{"vocab_size": 12979, "norm_place": "pre", "norm_eps": 1e-05, "tie_word_embeddings": false, "warmup_steps": 200, "dataset": "wikipedia_en"}
Each number is 50 + 12 x the weight over its row's rms, rounded and kept within 0 to 99. Layers, rows and columns count from 0. The size before them is the row's rms in percent of the matrix's.

# layer 5 attention output (transposed), 256x256, rms 0.107, rows 154-157, columns 0-255
092:40 46 54 48 52 46 65 44 31 70 41 62 56 48 51 57 75 38 52 43 45 63 39 41 49 64 40 47 36 50 13 43 78 40 40 42 71 39 58 32 47 54 74 82 58 39 58 56 47 29 47 48 51 45 62 39 40 54 57 61 24 44 76 39 70 51 42 72 51 45 48 54 45 42 65 55 47 34 66 36 60 44 52 62 61 47 35 54 36 49 57 67 50 67 48 45 41 41 42 52 57 45 54 48 47 30 59 48 55 57 26 73 46 61 67 46 25 50 42 58 45 39 54 36 54 50 57 74 43 56 65 71 29 46 42 48 53 45 70 30 47 48 55 40 33 57 76 61 36 26 53 33 59 58 52 45 43 43 41 49 59 50 44 35 47 60 49 13 51 57 30 46 45 38 57 41 42 40 47 49 53 36 43 76 64 28 69 61 71 35 41 53 76 39 52 49 67 40 46 40 38 60 56 48 35 45 59 58 54 57 51 63 56 49 46 45 31 50 57 62 60 43 37 55 60 47 41 24 48 28 53 36 58 53 63 49 68 47 73 42 55 49 56 30 40 45 40 35 55 62 41 61 64 39 49 54
090:48 41 64 44 41 53 44 50 35 36 45 42 64 51 40 38 60 40 32 24 66 58 37 60 58 53 44 52 40 33 66 43 58 60 55 69 56 51 33 44 79 57 49 30 44 51 57 39 41 59 72 50 56 58 55 55 47 55 70 58 51 64 67 66 44 50 39 68 71 45 37 45 35 61 64 76 43 58 63 67 65 57 51 55 39 67 72 49 66 54 68 38 42 50 54 65 39 41 34 55 39 38 62 50 75 56 57 69 44 36 62 46 66 45 54 40 42 68 46 50 53 52 73 44 54 14 28 57 48 56 50 38 35 67 62 53 53 51 54 46 22 38 54 46 48 36 52 30 62 59 32 42 67 43 73 65 69 55 50 48 51 40 65 41 51 41 48 35 40 72 61 65 56 45 46 59 49 43 57 46 28 37 47 59 44 25 62 37 39 59 36 49 45 56 63 57 43 66 42 70 46 70 59 61 58 59 53 41 57 50 60 56 55 52 43 56 61 58 58 60 54 49 47 53 42 53 49 44 76 73 55 53 63 50 62 78 35 64 54 59 53 54 66 67 51 29 71 66 21 50 56 54 72 27 52 42
096:49 47 46 37 48 66 52 45 37 65 50 43 54 35 59 60 74 58 40 59 42 76 60 54 57 39 24 68 54 29 69 50 49 47 57 41 37 44 65 34 68 51 61 75 68 53 68 41 50 51 48 68 38 48 53 58 52 51 48 51 50 64 72 33 79 26 60 51 56 52 30 23 47 59 32 50 64 55 51 53 67 58 51 58 54 51 71 42 53 41 36 75 47 70 69 52 47 60 39 40 45 42 37 60 45 34 37 47 53 60 62 52 49 56 45 59 46 42 47 28 42 29 37 28 53 53 43 45 46 51 53 47 53 41 44 43 39 50 44 41 31 68 52 33 40 41 63 38 43 42 51 67 59 32 37 44 50 49 44 60 65 31 48 68 42 28 56 48 58 47 43 46 40 50 47 43 77 47 41 19 40 58 45 57 50 40 67 35 58 51 37 57 68 43 88 55 19 64 41 56 36 38 74 42 39 46 57 62 42 58 46 55 39 55 40 41 40 45 67 37 42 49 42 45 56 37 61 28 41 59 36 50 70 38 47 39 58 61 26 68 52 32 48 60 30 35 51 57 62 60 51 42 41 61 46 34
098:56 67 65 61 67 55 56 41 46 44 42 62 46 50 67 51 58 46 58 56 59 55 63 48 54 42 63 58 67 64 34 48 36 73 53 62 82 61 63 45 50 38 50 53 31 62 41 70 58 48 47 45 46 51 38 44 37 48 57 59 55 67 21 42 35 68 62 57 65 51 66 64 63 55 41 57 38 35 54 63 60 33 56 53 59 87 72 61 62 42 43 51 29 49 71 36 51 57 44 48 62 24 38 46 63 52 54 48 47 66 51 42 40 33 67 50 48 41 66 46 36 63 51 56 42 40 47 71 66 55 60 41 59 54 41 61 47 61 40 47 40 59 30 57 59 41 32 35 50 35 46 57 62 51 49 54 29 60 44 39 28 50 54 52 22 48 51 51 51 59 47 42 49 61 39 48 60 56 65 46 75 42 55 20 44 68 61 45 59 47 70 50 58 62 64 50 39 49 57 50 52 59 49 53 55 59 44 40 58 61 52 58 31 47 53 47 54 64 39 55 90 60 68 42 35 52 56 62 63 83 82 26 37 57 24 43 56 41 56 45 60 45 42 59 53 59 62 68 66 51 51 52 33 56 21 42
# layer 5 attention value, 256x256, rms 0.142, rows 155-158, columns 0-255
084:56 59 57 57 74 54 59 68 68 41 63 62 44 39 65 58 33 58 62 60 36 63 55 66 47 38 48 39 57 83 46 64 42 49 44 37 69 74 50 50 48 47 54 46 56 38 53 62 32 41 48 59 31 42 47 55 49 37 27 55 41 43 45 62 42 54 56 36 28 60 76 52 49 59 43 19 58 70 52 29 51 52 53 51 50 46 45 56 36 74 68 31 36 57 33 45 59 51 59 43 52 44 58 58 51 53 54 47 55 66 41 60 50 61 46 57 60 23 50 62 46 56 08 64 42 49 71 50 47 44 84 55 68 38 32 41 40 40 62 50 85 52 61 51 49 61 54 51 48 44 34 61 59 57 50 47 54 39 60 51 29 66 30 43 50 61 45 77 42 42 49 56 42 39 56 67 35 64 68 28 74 30 64 58 62 76 53 63 58 47 71 39 48 66 47 43 46 30 52 50 57 42 65 44 53 45 61 55 47 48 55 48 53 50 52 40 52 58 42 52 35 48 54 33 22 45 42 46 28 56 40 54 35 54 44 35 41 50 40 40 53 52 57 38 40 70 49 47 33 62 53 25 41 34 48 47
091:41 73 27 63 43 49 41 61 75 44 59 57 40 63 62 45 31 47 39 59 66 30 61 60 40 68 75 38 47 49 51 37 63 32 39 35 56 54 47 73 57 48 30 61 46 51 41 49 34 32 56 40 81 42 38 38 50 45 44 57 48 46 53 65 56 70 43 43 25 52 37 73 26 48 47 31 45 46 45 63 41 68 69 34 51 43 34 47 52 49 73 49 62 50 40 36 78 44 38 41 61 45 53 51 40 44 55 25 36 52 63 45 62 51 51 54 43 50 51 68 62 67 34 57 66 48 80 59 54 53 38 39 42 49 64 62 34 52 50 45 67 47 49 57 44 50 50 59 48 52 58 39 38 59 49 38 43 63 62 25 10 50 49 41 70 58 35 51 41 63 44 58 71 35 57 35 49 60 69 71 46 52 42 56 41 65 57 51 31 48 48 67 63 43 27 63 45 19 66 36 48 45 33 53 42 55 44 49 36 41 56 53 36 46 53 52 54 54 24 42 37 48 59 38 48 64 55 47 63 44 67 48 41 53 47 40 56 36 69 37 39 63 59 36 45 60 49 68 39 43 43 49 32 57 58 53
089:46 34 35 49 49 50 46 47 61 35 60 33 58 28 38 42 69 59 66 62 43 34 49 53 42 30 42 35 53 45 76 52 49 30 43 45 56 60 38 60 63 49 56 66 49 35 59 49 53 57 70 36 55 56 66 63 60 47 57 48 59 47 67 65 50 63 38 59 37 50 44 54 52 57 54 42 53 54 52 46 52 70 50 56 36 26 36 42 52 35 59 37 75 46 36 52 33 51 48 47 52 44 64 60 42 38 38 49 50 34 62 51 49 60 56 35 36 47 66 48 58 34 35 57 65 56 65 36 30 45 63 30 54 50 60 52 34 55 42 61 54 71 67 51 42 38 65 35 48 43 38 56 35 56 68 60 45 31 71 52 40 69 53 66 63 66 64 55 31 53 46 64 40 66 59 53 37 49 34 57 47 56 36 49 55 31 43 72 60 54 52 36 30 35 61 61 65 51 26 39 49 75 59 60 37 40 56 77 52 38 38 12 53 63 36 55 45 59 52 23 36 66 35 63 50 29 67 47 67 60 33 45 38 40 44 53 28 51 56 38 56 27 59 46 56 33 54 71 40 56 48 55 60 54 73 68
087:48 39 52 70 61 38 55 44 54 53 44 58 59 35 49 42 29 66 42 50 47 64 79 36 41 44 77 71 47 50 44 40 69 46 39 57 54 42 50 46 61 50 51 44 54 70 48 62 43 51 52 32 43 52 39 63 18 60 61 60 36 25 44 44 49 55 72 48 39 48 56 44 32 38 51 69 62 42 43 49 46 64 31 47 78 50 44 60 49 50 67 51 49 36 51 51 48 49 68 59 66 50 43 49 36 36 39 77 61 50 63 32 44 34 48 46 47 39 57 54 81 62 46 55 35 65 66 63 70 64 50 35 55 67 59 59 33 38 37 49 46 55 44 66 39 60 67 60 60 54 61 45 41 46 80 43 44 35 44 35 38 51 37 71 43 31 87 71 69 55 68 42 55 49 53 52 45 36 59 37 49 52 30 41 27 50 46 62 42 43 37 52 41 63 50 58 30 69 37 53 35 47 75 64 40 70 37 22 55 27 57 53 50 42 41 67 53 40 45 51 49 39 50 44 47 38 49 50 35 39 50 40 72 51 43 49 59 38 44 47 50 48 44 44 66 48 48 46 32 49 72 62 52 37 43 70